python train.py --num_hidden_layers=14 --hidden_size=256 --num_attention_heads=4 --num_key_value_heads=1 --head_dim=64 --intermediate_size=1024 --vocab_size=941 --hidden_act="swiglu" --norm="rmsnorm" --norm_place="pre" --norm_eps=1e-05 --positions="rope" --rope_theta=10000.0 --rope_fraction=0.75 --qk_norm=false --attn_scale=0.125 --bias="none" --tie_word_embeddings=false --parallel_block=false --init="normal" --init_std_qkv=0.0224 --init_std_o=0.0224 --init_std_up=0.0224 --init_std_down=0.0 --optimizer="adamw" --learning_rate=0.0025 --beta1=0.9 --beta2=0.98 --weight_decay=0.16 --lr_head=0.00837 --warmup_steps=360 --schedule="wsd" --decay_fraction=0.644 --decay_shape="linear" --final_lr_fraction=0.0 --batch_tokens=65536 --max_seq_len=256 --doc_mask=true --train_tokens=240800000 --max_steps=3675 --dataset="wikipedia_en"
Each number is 500 + 50 x the weight over its row's rms, rounded and kept within 0 to 999. Layers, rows and columns count from 0. Numbers have three digits each. The size before them is the row's rms in percent of the matrix's.

# gate: layer 11 MLP gate, 1024x256, rms 0.0827, rows 909-975, columns 0-63
# up: layer 11 MLP up, 1024x256, rms 0.0825, rows 909-975, columns 0-63
# down: layer 11 MLP down (transposed), 1024x256, rms 0.0795, rows 909-974, columns 0-63
gate909 097:492429554419573487463581457565469474523532524549422466468563523532467480527470498512531486488501463553497438458445474496558457567541544471477491514478583455646435494460521516491457405572557441
up909 095:382581549476443515473474492474483539381566549539544536493521522500479490441556564463591518488457547508484591415488432500599428443470455502475509564545463506526460528461428572544483565473514518
down909 101:552492440502432528474436488510550522584531483558499468477441504506656483524512524531495465499462517431501465497471637524492555483558481623528522495517445491488586471518505497463474504437487445
gate910 100:525482497533498591521455443515529475556496520489441492442432523572555593574464485528483457435511433507463415571510473537544518450466508411464486555434512602517560459520527473506517566422560540
up910 102:505460426386499530342544518470532514456505573486456533575538450493406508471433522568489552516514448501510469537513439495526518528522508417527442461511439584476615562522549435590577515604489430
down910 104:545506472502576500482544563548480445443518515459560511490554347511471550523475484495536465555501444471495471444476598592523443484496521501509536438486510534476557504574469554596562529560544549
gate911 095:535456421460516518446496503469537479573426539520399474560506424518498387572481467432494530458551472507499504506473531505523461543479616475544511548476523500466479442502435413540551517508535499
up911 099:520490454582545470421441482424568462510429491513555500514434481497449493544432482577583398521540521513506512580502599546535553548513457427500406516537454557481534543593527559513553475458446499
down911 100:550384533402554554497609480464577519591484534550436578532534483540515460592554423494544430472522510556562484566515554430563470537482525436506506495574493510482483494468459455531484384421596450
gate912 099:508474486476519538398443533403531484562536418490472444487511454394561544473517548520506564544587491532475464532567530520498431487475497597533529506438432494562485579536565504496436495533515425
up912 101:502503563533486505523473505487467494475487484519513423514529517560524471572516563479527508522576539423431467561441489491481451551345509512426558514498479505576480549530526436456548526598535583
down912 105:455565530506493520545530540473510521498553543534472463484369462434503542477523534563471496470508553515485463479480468500472476509557498568502482567511493474536591544532458492549457463572493455
gate913 098:510487503525520505536514592497436568543499447426510469527514478542436573548445488513413483495517518627465488466531433545461436500508520534487518491465417489501529508505548595478586564445592548
up913 102:512466490508424518400508524543576471515502492463509442475493454562441490542393506442514393559578621570499485471428519470538509446500499557508461599477540626548449519503496531468526522457585437
down913 103:472510488499503504498566564534543532416479489527498514471506528483428639488448465509494396607503566425532401490482441516497410450519494573524550548458498487528500534514502460488581477487566484
gate914 096:465391545563442422504490412458481462491440554497483528534419517430551528536492565538442489491544522479455333487484541498458470551504464514529470515554515553549536554546465577462473519430506484
up914 097:539467590503548402495472504569559495514468488485478496475435503408406528501531495591481584494507426541565525555485434455506474477501502563535429512516355537467496527541546470448481484462524495
down914 096:580467551482518471500485610510521513454456493648534433572507440427503506514439466544352434492573508558487539512503426536518441512523487549540418555455409519555536560584548451475461502525521527
gate915 107:528393487488543446496462515483517532512436571457485484405512453559523545440511527557462580475594494582441550513533492463427540536494547387566436479516475557528453493446486444551490488448585571
up915 106:410567485564440607533416443517444486391528489499549473512514515436572394473527555419493516436413429583480471584454544481431453513474413459547548544560543517543518470473529556435427464494562500
down915 108:424538487496630506436540535489495535484469577511562541570492462455456547558507501498528616464461516565480418493533603469453457408485436554516450561548494482503574516527546538543478521457474559
gate916 090:473436461424352538471504598516493533455504523419557559481525505482479494435552509493445554497530478451438513485489479499641471469526494442575499575461568533551449534544544410568449501406465558
up916 093:462524491485386507470581517553504512468472467523467573411493477480483547469515492444564502491556529431474480517445467522506428475542440449524606574509423508542488416433479466487520517532492464
down916 095:409519514523490526474612555475480487531498599527520449484521567538553479465503469493516556575497550507486407504457516469516515454543556544493496440562537533468417427557471471478502499512454518
gate917 094:616475426516424486533485432539466460592427504461582532460458537482518485500442624522510684507447517481433492503627469471475470408557494452471515482480466525431428523528545566557550421505468424
up917 092:536518555473448605469564541448444547511484545507470441504445481472522569565634451422462471486577414452495453561537476544541608531462504572544438485480447593506473512491464552461458554514597512
down917 089:426451517365492563524464520528509432563511482410511522504514531538566508531640446479490552520527587406514454594528467467547525448476442597553544444453469489448557453450487539510494452542529491
gate918 100:494467463523428485569463516528566532465509488438449467519544470423516509590545503539452433470597500437519459506504479472559489500593516570498547506599498479530537482531497490530491475448436417
up918 099:530527468523411580418507471512516555542501455503566547584492444501511489489479410502578460495557457517469454464489520527473489471517502523405476654556487469515533529567478512527524484478524436
down918 098:509493578521519497534522496517511444551495481512564474444458530474505468455589578520493556422523446482421412504533533482502572470502543527475497481446419434600514419552475533469642542485514436
gate919 095:473563508551415531430479540419502483521547438439515447460558499413490516527508468529478553536459553521498494518536464432504457446506495463493437395483487456491554490425449496550537497519494454
up919 096:519521502498464548537567477491494545524519571423526473437548469483466417555467470481361511450452521518480431465492522492459527486480495497556442538512478450499480418411454435460449509524606513
down919 088:470555547481516437459529478518514519512453520460512635529475492387580516467489483543543575486490361452489586428532450519556512501451524510506559491577483467510512530492542530503553521531505580
gate920 099:521522528514480467575509438494518486480558457451561457393628472412494511536452552509440521525437509532504494653494450512500464435525575548498455484561524494542558465523455481567576534461485503
up920 098:599528514481544501449540510440569523469515473430493515474473479479428465548493429470465517465504511502481464514571465519511476502553511494528513539566508573478521406420522537498561500561494506
down920 094:538547498573510449444501460517498449541404522542504465580467464581539575554486531541571523490511466525485506466450601538513588511503459516514476532471563491462570456500494556502519509455460522
gate921 100:502502535389528490513532527512484672513576494303493510597477528430540501468466419488487568445511490577527392513550533546561468462470471478482475572481476533576532442468526567517496544493482445
up921 103:510551476470467449494470477509569581496542421473464516466537503558473495533456442466448523450571591595535466507531541498485465494484445463471490500448433480654515489516524553535445574538467459
down921 094:548400549484499509478578482559458493490492473444556506440510535544549474502538398533567492548479537577477567557572501507481527474485553440553472464446493523535502495547499561432478468463443549
gate922 107:553523495440487434541445448488456505414471480505548542530507556501529569574407503560483504468535477447448505503587380501508480509535550570465498521477479487459486471418542391438559455507567389
up922 107:589480536581610502429456486434500480444463480521464518568478537484478544491486473547582487563555487408491362576543577477531526476459514484550499471551439473493498417501527568485495564544495434
down922 104:565414557516414489628545540515373430478450520422484506603489525427520489584489487532513554502466578534537607556494444538533543565556492538559415480477415530537548566521413503551503486531412548
gate923 104:479584473601512452451499441514408513461601538511468490470465548531533510534455513419525512551514544589524461499517491469458358491552492582511476548513458495579493479574549473405516525489498523
up923 104:481565514408480474465575475476477513481550439502510415532483501542528483606516551530491533555553435524482374526558528558549489540491466522629471396493464447479469477551529465597483574563570531
down923 106:467543500483495502537508515563517512498435556582518406555524504563523514500595516503393481568470459530447553543538494458480435455431546359467433606534492457499511471566544478415525454451570444
gate924 102:451489461548542461557521464565512503446416446473517506554569513530460510468525544549534388475503506439460527497458563472561416500481555517585492507499542582545459488435497522487476495462496515
up924 102:470477618438567454469486508433447464547498541414401498516457518355535458511457499495472421456482494493459478415453432517459466523548506471621447520606516527407474466434534501517493455589513549
down924 102:444558498531462453417543454519526453484429475555518437508497458513448544495345586489556493470399503469559419525598555489507394517467499399453496515430516511391504542455514508542580469494518411
gate925 102:455467485651549556507504532469464475485568527443491456417498502555508532421454511520548528541492520451537395468562461509471440502487442424467458524429486505492428569385443408506510505441521509
up925 103:522416531573544438522441484463492570465473546446487540383492455434481498431483455510423519422476545438487641409394489481577546441511548432485503509530550478555451453444503553556458502453581449
down925 103:477493522464573536521400504481597523516479477592515475476464481551518465457513487471513450401523511465507471537512554521556472395483517538452530532523488522474429505512583488464546574509546441
gate926 098:605474450542490583509445643521503676489504441465540474446428494479483510455544542552480491439533504482606448522467575440406536543515575573432545501517497473558588499416561569514406488487557549
up926 100:473477503410576459486541505527545522541490582543473519579476485403427445537488501432569558509404401498536510470534405475509472490454565565555533461474482490466484465540370610566507577581429524
down926 094:484495479516583549468458511629546568495437513472478455541502497564518504476540465509501420471476579471494514501552462575384512458433492515579465496495529581533591480537491523602519491480452388
gate927 100:578524433430552495451441498600474486475428469523485548535500508507585430580484477533543474506508476436459523464546502502464439434499515557501424412536506526402465568510573533440468510518548445
up927 095:497520492568582440502510478461538549439517561544487482601488543510556447568433439483500515443535478544461498404527514510489452478498491567599537591479449577542505430523404524485508489539530385
down927 098:510508475437385433450444564541521494555507429562437550499532493512511512563569583485456477562547541433476501588438545455513580524498450407469508459525399522414527525490526473441431470500432473
gate928 094:397521465487582454484460503511448430468514458506463581487490570520578569479444513543493340530535623443488581535540568512452522518489494480566537507526594516562548478531600485433532557516470566
up928 097:528508392474463466573538477476594541487436455491489518524539525546471534578427461480513542482516496509513503558564563417503470546509610601574411491519562422495536462457469560484470397464494519
down928 099:489433463501560460455364451460424469442513521520483562462402496417443572502546540526468427477497548428444492444475490473490573423575547460531487459563471514563472523472487533456561487530467681
gate929 097:470449445476462476459398520497484522526460523440395501475569541472399438525478505577517530504506618412381453544517518421513465469523477474630410524493394437536453445504562494547515545512493455
up929 099:576431495547433542478552434614502476562532526403518509500435502497504560503519514493498504521457447555516536425543504439474458527462495528392532544465502548534562387503426449462461524369486619
down929 101:523555476455532435495379499422471531493475532537543521546557540471441446461471439563522523467442560432452491442586461511531474523436524514569424610593417472494457475408643515601505464543472536
gate930 102:512473544547540510525482481525572532555603447474502498397531545475543592430428513487548498464519522554530529530631441514513407422483516463467539454470511535502508496449468484589475429478594538
up930 105:508476446505499555499483544532516550611498449472596525504449551500510469520491438449439472500521488537568551436501490513554507609425505519595525500507574528478466509499479555481518497515478489
down930 104:429476516474480443546613504524467525617535496402500468364506440544569497504452512486442442501605447501436533536566469422515521492527540425478470496579554448449490522435527439529490504521550529
gate931 097:494434520531486440534388465434487486423496508528527534533483501591455538502454482567527510506481449592467458490576471478508502488461601557477484500435495563519513487362501474606528478519432504
up931 098:478470475495592524624428471586539506544589505542518505405433533539450491459475475551523521504441562560535528535585448451422472468504501488541366483491489569477422486507490576422446476584464563
down931 100:440517528489571509395528479507564536594545494581522494561449461458535454481546442492548423502538523581517443518422518586473489521520442466552542621446580528483607518534558556558544474521507562
gate932 100:563553412600523541471442450502423572585493543427513546534503469445510531565595499506469549526495496552504554453543540547455411499553464476477560468476451461476582503536468567490525554544547455
up932 096:452504452475533522437520480500465535486557427454465523465572513440535553481533411408470519521404525407533576462543479377510534511548533533480525565462515549442581468452485547538534508475474559
down932 094:494452484523567467530521505526534449503419444535542419427564514487513445555511562449499499506461483379430504504432549570576501439496509536470512429481541589454439538444549475488460551454443421
gate933 099:493546536445504455482439504484509498435465435521580465534499515442374468560524497517589487505463522544506611580547504470518463445514567507507507498613540552477624479505476480651496482515542507
up933 099:539549510460415509510483472548510465500469517531451555502487458450463501512529461524520570562533480525421459520585508457478528475423517537562410560489512459467465558630506400563524542581523507
down933 101:411423483494555486494603578485495550576471519505503455579476478570528557534437445509494510491552513553609508507423536480433514537499557550458545515577526506475498522503524528488488474518495540
gate934 091:468423517444483439528490529467545488439525513486480435451538331611464347510458557480437570446510458564608454619509516454492521483474462546498462485626419532464516599554497447490470609411507526
up934 094:506443482418523455451451454439592454467526474480491473533409418561463477571550474598452510441448568529462422488504485560472515505395498458584447494495528550507530509484484502397585486539541448
down934 094:467507656471479525561490501544460431482592511506590452456544497438485476499482460377424485536396507547475492418449516495525437517509524433444481482464556515558504486513473496478525531561552453
gate935 097:544454519454407553547472451516513538477496519442494458503442468489527495528549527576459509542502402451508431503606611481450509584501605541463442555582489584493506470485526570595481521524509516
up935 092:552473470406417409368461510560577500550481529503506535543491509536495565404468499541519583494508431460504483583523477490397494526454529462627500475533535532470568498543590410491525607496572493
down935 092:582537485467485520439443596510481497456565532470452478471444511483479450546531462416513541443498521548461449440471507431496436486469504479463495610429538403454443556481520470500423508487514535
gate936 099:529485485492511441447494472476428620601521538493432429421472430498451580596460613537489554521494539512467483449513514470543493506541514482514500474500527501504424522480413576577413519543621476
up936 096:474494484441478538526508434551510492446422553543534510472467465566501508484427515432558491524540465453511467521502438447423615491423514538512484342569534405466625461502526501498471478503535526
down936 090:445557479505472513407493566467531526499459572394505488438579447485570449483501430483432539437604542508447489459492509508510534524455468547604433582558346484508449480530500563504506427537519564
gate937 107:555453453480424391544431520509388454511514488444506578423439533443485451495517410504529459548493548412517465524539499496453476528483417491559484443493543426569547544449458457512555520427374573
up937 102:576550591515479619606499560523554474576537504472582440544506435538547542480580523489495509543487518492503414596603660551573496495606439519470533444534546362361424566537424481481465516542523450
down937 102:473518459441454453406418439540555454467501508552454522497488458526511466537545421532480662557567525496501481513485479525576442544432576437495573529560520563504557520471458466536585531536578487
gate938 101:534472530508530528482555518565440427543450528484471561429552583499537494486430432545518635541496497503552448514581462471561505548469459498513529531441494548622539551518550476631446563454523472
up938 098:366369559548607542551426543544511546508463456543488532556437488564415499590552576490424529462471516490469517459502453519459573524504486469481472512391522482440491448522533478528534518530548466
down938 101:494510416541486482486474533534524491475505562505468508547470493437455508476472514490389462464515518593516421459454470558464442468545464464463404592590447563523399493450485605493568460529493538
gate939 098:536560506444515461511456521437530555529493505508502499492485565459590633562446472617511464584510471449548477518484535531447490501473540468495522435523605537456571454533482533543451475451463567
up939 099:480434485597507502555531558442533489613498452446612485564508496465460414567402523475555522500545441461429481470509560480421502573509577436511495522434491450512565479421498526508481492460537539
down939 097:535519464514476537511447531397543511491569476412584455549440538455584602520510440473539531491538445523505520572468532520482456526557489400577497486520556460435553495500551493413496544431554535
gate940 092:395425485485529502514426471525507489506602485516487581521497447494533504456528482592464497525476502430405548466517583616510537484517506491516494457523549499458520459502524530529523468500502645
up940 096:453509585488586599477507428449554540428445502498498422455593611486440507580516454523552455503526556556601447513472501521470527532502526441478453465574496608542439515439557493517521527471484354
down940 094:488434513387549520527493479425374529514530497371493555433518534466487479452479509487477492381504496438421473506553446461498552453547501506482473525527501518535476505573446473572489523485543497
gate941 100:510498554549488458592463397618558424554499519429488527389462596526469510496439499492458528519523482515497477570557449442514478522464533444524472476558666476455551524545547472562377564408465504
up941 101:543416537561583491436563424498500492479506422505494517577463499438440493482465522497499495541424626461491511459514520565601520537561444497515501592530539500543610483531525527454444472522526529
down941 101:478532474486539466478542481441395452484466426441487536594510512538553480551388475532392513527392427558458581466567456511455501586448549467433496502487434581526514483488477483523482546466500506
gate942 099:556521484582363529478470468384413547439452485441518559572572460479587535520443526531534523481471464519496475510620506547537462457477498501461526433500476471483484511362485442579506571551561554
up942 095:490481516556513503477495451568471541486552514575465550482379465522527454436567550517555483482514441496413446424565478421473500557591530473550480528429482429536461537501532557566422415587426592
down942 098:494432498490579506462471524506487551499558575526415518412591545517460517507468534525523517404478513415609532566484446467542443506567509480459438436521590424461514535430530491471474556489500537
gate943 102:556451516495475580512550477494449605532518485446469439469497463472592446547383526503539499590528468576587415509511543555538519468529505527557406448485491475497541580554513517441499591417430467
up943 100:531601474464496539534481455515553387481498400499471498466534518483565476459413379542433482578505526353517546505460523527511476516568522572560526519514445567536497434580540666392439551397495459
down943 099:452506533449459507530496451507473576498450519465521471498519434537464488543448568428522461478509543497524600479545395554412540591524446548525473426559553451529471419520508463416534465503566601
gate944 107:480587476449487500544416520493467576509522533469481435531527457494521546506487521568553504461461482559508555562508502519600385417526522526507495467511521437490433523485491525473584465549419517
up944 107:545494554525541495520449432433530480421502461535433521519420493527506444543539476462425580643479539417559564412522457488488447511542499557489490489475492545503492503530555406524420534496526505
down944 108:452562445484466558536514493487483510574478560495532416546545421480546552507541610464511523364506465398476498497524428461436514465525354457548537528451521437431524530507518600519491505508509484
gate945 107:546480509545519505499355487482435562422479439456501572449411523509468537505536531541451486420604464437493457466509427479447576530506556510470489492553497603438567499505478548504513466434574398
up945 101:522428537420573506537523520452376526472473489525491492500474487495457500505550600512486479493553492523510442488490518506518555517443374477567520557526535477437531484569516549472456474465481552
down945 100:504499509472604531496533469446499458434524476429501511488606468494458543492476435502562498499509565514585521512455606419498503489487520423566457482416464488564439460506453405501461484545459486
gate946 099:502624470495551518536498462551559560569499485514497545492488491481549427505496557512437547467480486427493455448510495545437504485480505517483389457610500423523540491605563406523430531380486433
up946 098:579590504491543491485529514461513529462437529486543481467397560399615496550444570428493516449456504591468513542515455465498496487502485568439589533520436500569578566487556458537473480574532531
down946 098:453520520523518572456453519526565489535477443436454404522526463428337583477494563474563526475491508545553480553567502449526450577510540488567626516586488504512448453481470611503486456552452453
gate947 102:498519559435474458483402510524452537527546538490572478553503398552509590529476566539440537537513585410459468445510460495553529546537495545575499488527460457476568512469554520503524506493529528
up947 100:567607536437519447413479558516520482487460528545427414444529477492536469425432483479537440495500433469521532542544439464537557544558502614513540507511447537449476452491596468507472519430446519
down947 105:490509490490606538458622525497603560463532533552472463495508440537588479469543460446490579461536440566482527469509450415422502492494417499440555555568465506515516568515443487492458512469504538
gate948 099:416535537490554462507492541450654467555452468465465486469555551499539424441630491588463613393398395449447554464546401561563438497453561563499509451507492590420531526542514454450431543530477508
up948 097:552491521575489457464518477508503443570443508545521478442468511541513473511473462492501529580491554538517496498451547523415558487479482519485549427450533413500516532445484451568384494458468489
down948 098:465498451503471432518517459536488471424540450473527501515493468573558527576462562550489498492496530490536544526399547486545406469466539549497461612474586528496530444452554560489528462509578572
gate949 097:373468518375455508428449507481501465564471591437535537482572487405521569535497650548520520512575506518585479459504480453606404452517461514485463522520525492515440477462476513563497442462469592
up949 096:513537444578502498596504406512524565519544532490581549458486510526549376575495443483510466553501461483441404414476546470507543523492583492545552505510544533531378421473608452493478370541487416
down949 098:544585415532460411459365518533549560508477469575504439584528482452498457502474578511478550548449504434469460435460518523480444480508400490563519555567448495460448472447496493511535381570441468
gate950 101:477550478500550484493470427418513555458469517463462490525464507449635451482512414488468498401515499421506489576543482399537517607551494469487507526477487491508505452543515532535575515421531550
up950 098:546454596433486420524514492551407506600574541440421516485446489490424471517436580536510469567545399421536550508501471471578454480478486509517509536410431507518530573458492512537453551528450544
down950 099:516536446567508534545560506509577472554549594530561443443494544510475482541517509514513520511473547533542488544459505544540494536473451518509450557459480576492540502540542547454403534425511561
gate951 093:513508471555482412552499492455507507528510499417446482526479485535465594552510546523563496472561481512539467640443537509489527470526529463536550594451574582572581536495543527471504523488566610
up951 093:541475444421509580510487508643491549572537439513429594483522539472532472527420517561404482557479567424457484485530482482520460501480409476507365414555417489467431583491462463494475466513519491
down951 098:527565452499457475450415560549590508543450448423445488497488455482522561521429514545509505542551516478503436457565598440518505518518509505462512522621464548498488528461490460456449487485505555
gate952 107:510449560437455509521417546485537542447551517445532513506615524521481602501521475572505532476605574542468498483444462500514528507499487448474464493513615560533460462444495445477569564545520553
up952 105:533409461537514423505523537522460448562476451515501495475447508490453492590484600422545490458374443519454571453494507525476529497574512582482476435516514460464492477538372512419538541418499432
down952 098:493530512496537478519448533587421496430487517576507532427471532547462432498481500492468509362571484472561516568525518512525545500522502397535573448460479518509489501442448373542540506480452408
gate953 095:576530388606548535469508492468509475491517505437497561401411564447494620439590478502415459529476494498475534531491487489541483468459525398436500501444502586476460426551489389520510408468507649
up953 098:488482569584553445573449532493504479422502507498515605379472561517499526448473497544490593498574452439555447477464402505489460502401519475459486506419521549422528516478528549540497546478555412
down953 101:413494487498439499384489478538505543480610570560529388562365584465531487461547518449535458535521435514416485514531497486523454448438543507497456460469529525407424469529524380497507555462444570
gate954 093:499385507492446502405568541437544470582505569402448531483587458530522429426483548519515508512531417521474488445583461470518424443492458445567510562528428427571440508456602511512466551484571541
up954 098:524473491474438531485517483537506662501506434447511520487439496499469515625417492437498520450368460479534448572477500439497524592548459545442473351490473493407444429591499475446484442560418513
down954 099:411511538451462495499380405553518477486498532499438499519527576568503493586434479494436497516504551514466452486528538474515525434487492527473547483494498464467513481451554503508531486547551503
gate955 103:511438467479505502473427464584443479489506420451520507555523425561517566508426531435532552483579430499562497474472515449483457511586505348517493506458520593452460491387564469510422498604455401
up955 099:525496537498433576488525446527612553454490511528538498511519491456507538473502543500537552578519615559468552448543430508471454445494426556470427556478401489472474575409494494532542436483420447
down955 101:397534511456450494489409451494473502556539421513503617516538472507443554503416531432455490533572406451487476514542497490456616446535514489527420531492422522508554526498463406549462526601465496
gate956 099:497440421437389474424520503552512588459531499470495606539545410478416449462482589427554497529512482518493473450620435473452382449462498516518446582554561503532467401483523425516566567505650500
up956 094:524528567558511426489430528477579566503356521480472566559577446458536472418445538428654505495536500461558481375529524460445459465525529507503523538523549484563416484433490479505481662394538571
down956 094:495455495534526462506493542468479552522472502487441542588514588511559475561484497545529605464530481486521423554462543542507648549457647422432498464461566499524381439411483458468412399503438522
gate957 097:587537458449593500493536557479477522546559540471513457510452457492472398478425455544482503558530482469630519531563503491486463536473519494513487529437439467569443486485556553473437501462477440
up957 100:576480532545431628562471567529555454481435485492527518498471506496496479542439525490539435588543484516480548438509453498523579587489402487541424496526496490497559484591492529550566519458473494
down957 100:440502503611518471463532484419511512603473591509552502441521552490451476442420581485491496522466480543599431464440524566466534405557448574484481542472492430408511548449552468565466411614436490
gate958 091:440528479551479553565524477491451501513552565536473474470542358582501540450480489474514602460487533471547479472484483478507490559418497592554453468499511477460521530521544429514509556481593564
up958 098:379479500520524489571550479484467471576504531518537521460553373571516429507420543517571558398460505390565486472482448433482435532429458517499461450475570539400437515520569495466523521503572485
down958 091:529503485485479505524665511467473501471496502523428479483523466550536524476538478453481522502470472472483499507504518498502513535352475516475527488487525492485472494565537448489525513464540570
gate959 098:521554404522453493445470441527497524454544489483459558568562493491475440503567498532458456492551551544502475519518507473434462520518476441459579561451510488519490479493527353543539572518489516
up959 098:551525558392555475383594580546502540517496543525502450445524512482504441452456440490528513529512462439452533526536418496446452422472448568410519551504531424609586471598410499449442418492487565
down959 099:521499434513551562471564447516571633531433566467426557565497585488436510511389484511553485448442493422528434434463445566463581537523536524463586458506444551536647504456531591513501467509501564
gate960 098:509465489487490483568489494416465481556509548499565564465558517613453398578568511454461513506469555560528520488496462424561516464406507460533475482581531480515450463544524543515531491449447406
up960 098:465466471478523541537471517612544424444473590489507480463522509433556467517471461481524474587505578491479543560408467551544566453576482449587481469473521557524452486436541493435594506525486500
down960 100:490465446504482440520500508539508491505440477452493491421543567492417575377495409471504515381554515488600481478490506529551485487489454553487506441531545466568604551500514470516529470557554499
gate961 097:438429521488590474519520502513586569578463553514451460495398475487504541423508444423499515481542526490443465378551518437535506512469523409475485521532540387571520497549506478513326507442559503
up961 096:529488515541533540465519504562504582526480498493529473543452520514536581461449522536501492449525529524456450599567480478477484542464484476479394493533523530548573586536563521482445473555589533
down961 100:537484484336566439520478445492554445516468496481406476457478469509506560459571415531495532439484537511449490486508463467505521422455483457541472515492445471456435511551440401527518463432545513
gate962 096:455452438534406498564491502498497448462504587495538490545537508456501465468485584497431545492470505465489496499465392502528454501534494466565376557522510506420552525526533551515491488522455587
up962 094:418503458591493402403491437583517527533449488489557479560418495625534445478536579495476483523541458449433502435413431511443499485497500504510433496580485436473599545515586547419450534436555525
down962 096:548526440466630499506520545488463455555472518412476517452464481489473494446554501506537531461509525544393466588527416512496448462451577547529454541516486470598465474567475403439482387535455468
gate963 100:376513509434521630498489485447516577534606495449542530412477418502527499501501480456524599521496484466477489531512451483526487469502496486470471445474530440555430554450618628450434495459578423
up963 099:467487550537432484485432422511428521530453445493543453435491507465549509475421433563481436402470420542413412552558532501470553493522522494518416502598477450451558392529528481511521538423560545
down963 099:509550575427462495439491479479428569508474466568488514484461464487482563468470476517496571512560387464440399502530501385490440492441468510468482512439431475555425428446489595538497558504595431
gate964 099:598547474447586549496506526488509555507504565448484445438545520548534426516509530526523552478440500490462534488475478427510443407566498528410553616430379534511516490471516444586494557497509451
up964 099:507554660569500495536493539483588517615421473472507414484498432482521532457459522525555490589486492483403475379558424505427566495520515533477356543487481508465535461494494498469563485409528444
down964 099:413573384419472475507434518515532409386546517475487496396455468488515479453448486593478524528562560485552548530471504566424567487526528436531556448572520504504446497475485506487455468513455451
gate965 098:534510499486592607564441475518543506497471461460505472424514411547471490522458448483511488489536612477532468463429494445541458509472452480481415494518524514540653480516429553370504501485476544
up965 101:490523477509513508434572500515505481445537479506489486574510528407505517469463595431433538488501460543358583527501431562505547518451463509453507412366502505450426472502576431517428424535592524
down965 099:504492546552561505500507518555536514492466485463522479550544492547373461494548438519521453465468518443434492465485518524446491356527526479423449414498549517534518463494503490466518480422510461
gate966 098:418532504455526562509405486443512503470570510468500550482485508378474440532417502457501578495531459542598490429480501490374515537399499551448475499462611605504470475513552449482546518518509557
up966 098:447387515464500531504446524450491548569497531492522549541468514581470461487535637465496443486495515496483529534507403660442465413460491509437421404518391429619468396540533429477485456509500437
down966 097:444482540522504575459567566529574452453552442546504537456510535500544585601432427481494505505496462506649465540618511438453541567489550527424523564533586531553535512461476458411597455475440525
gate967 096:516571488456494475563442472532502450491502503512430509560494470466517379584432474541484533475581505484477518401496579526496516473637507481506572482523450533544492504536510637458531448446502505
up967 094:452435590476517471428495535432472527600548424460578462555521416374500448510523518465520489472454486577434465517617440500501489499575530493445497509513495490530610546564520459585534420550492559
down967 095:456562463559496536529507470501531496481444493479521416498506503547401548435447556489538412617549539464547558491510551434536491554466496509487469469576483427495493570536487449504394423480416440
gate968 103:505452463450434575502456537447453573598503595411530582524540615438515588493496540557499482506586481502521482488427474495403411431434501451602476510424565495499487486421551580547505476470491545
up968 101:520558565550374496567492468445581532406445581518505551443473481531552530529467510556492476506514502510580507503481447410560544474560408581488489539497447570609475472504508444572462503438439500
down968 100:597532563496510543544488555594542503470523603626476597587593548480509538552469447497516526473550440566430537460468456484497535453432513486492430514408524530547490549466508489569589540505466493
gate969 108:532470444481497561533394470549476603458542441411427465496407565498491502508434464516480502580531604533448503463571470399518395459448541533578567510403592452527520544443497500477509544452420456
up969 105:444421479498423531475527481558514480482568575444597488511438501469569504493538600512468550522521458495524524497458533505493449434475538568552559425492567543551440482560510443547524455480602506
down969 108:502607399524445425548358568516427492497584480593512483470501562474493458496545545563503577539508454589567463493521467424494488450451563504474561479531515451506431480542589487491506404436582482
gate970 094:526505581568500552534476616463492528490505490440459504495366383482444474446495479487372471588588525453507487582455532488453516519603556531561450486516463471586482504448481496509465489501607488
up970 091:534409571564492465495528516532458407481497450464483449454450486399465468505449448477429468517500547471539558505482417418485507492496560532536503405487458485501495582431547466543524504515515505
down970 090:511575475521428517460531587579535522551568441468523612461446492520456462468542551555497520490406494482589462532440423447550548478531538511497579513564541455454436485557495482473553470430468584
gate971 094:470563450499565425502456439475508433507513553490527514471462496507500470535472498561511449554561568558464468499492540470461547472468493463536570562531536521565579476536477553597573543478539458
up971 101:539507635457428564570535541547526447431508465478448417475491475457499481525541422528510481507506508580526549451476438582519449502460482576596515497424531535445451586497523402454469438502382485
down971 101:540486486442552522448410549464550590482518526446430462441565486522435522561450511501502518472473436587498558632501426542485456638454425526458569512471545487407500553601488411494472450406538545
gate972 098:482431546515534520503493564534481493522527530492529535538474523521544582537411520484426509523564562544525420456516395546547465503464484439537420567429514431475460575552529546502512459437533498
up972 101:464500506519456518432451493517442566520569512532448462523529510603516584413615498558404541443523455598417532560497493522547482520465488466448402564514459537505527506535501542560474475549513554
down972 104:539495456447532494513553483591528583486531370515578458508548472504553480501491502442509478539488478492460472401519490447565406472423413435568509538499468531481541527577555567487499468487466558
gate973 103:640524493540559494520481472512489540563518412466553558423466424434507526579528480552459519515551544447472544591545498479514549552450507439545517512537531483529555459471552513513508538477466580
up973 103:550462545543504430674473495505477575537539510462562491486497504557596513429485508489452448507422501519510490475559483549556532488541426554530502516413410522400512492499541519475456527498522485
down973 101:560500406582547494545431553446534467420575483513438537482403462493513507532473494537473438564546510462606493472569580554572512477494505465506407533420448507449439481560546529517426444537456527
gate974 101:413447505544473527515428539505479530480513517366548501477499473498436470546432558597491493478506571569483427481499482492570401458505542518566511578468541633582478495392467504514586479577514511
up974 101:480499517559493479514488526554430521453506412499425489528509553535626489441443437470578595395517489436633478538500389476520518457503446461456561562499536503475423557568466498522391504511502518
down974 106:457504513466629443471575494385552483546580490482560564502425474495437487467476533474490479494539426400577487439493570536446492621463540460571509434362600607518570586474470470536470521580510424
gate975 093:507490559616468530530471525528524488564531554465473511598521487516466523499501558533552501411409406493409485470473568529492530420541564482497591451565541580613520486519575401531522486503456495
up975 095:503433536477525424477537474423446495471489542492480556489506573525555476487515507482484515494531501409532483415470483563507452562511490467441446488478556467529593497593578518558533543488510599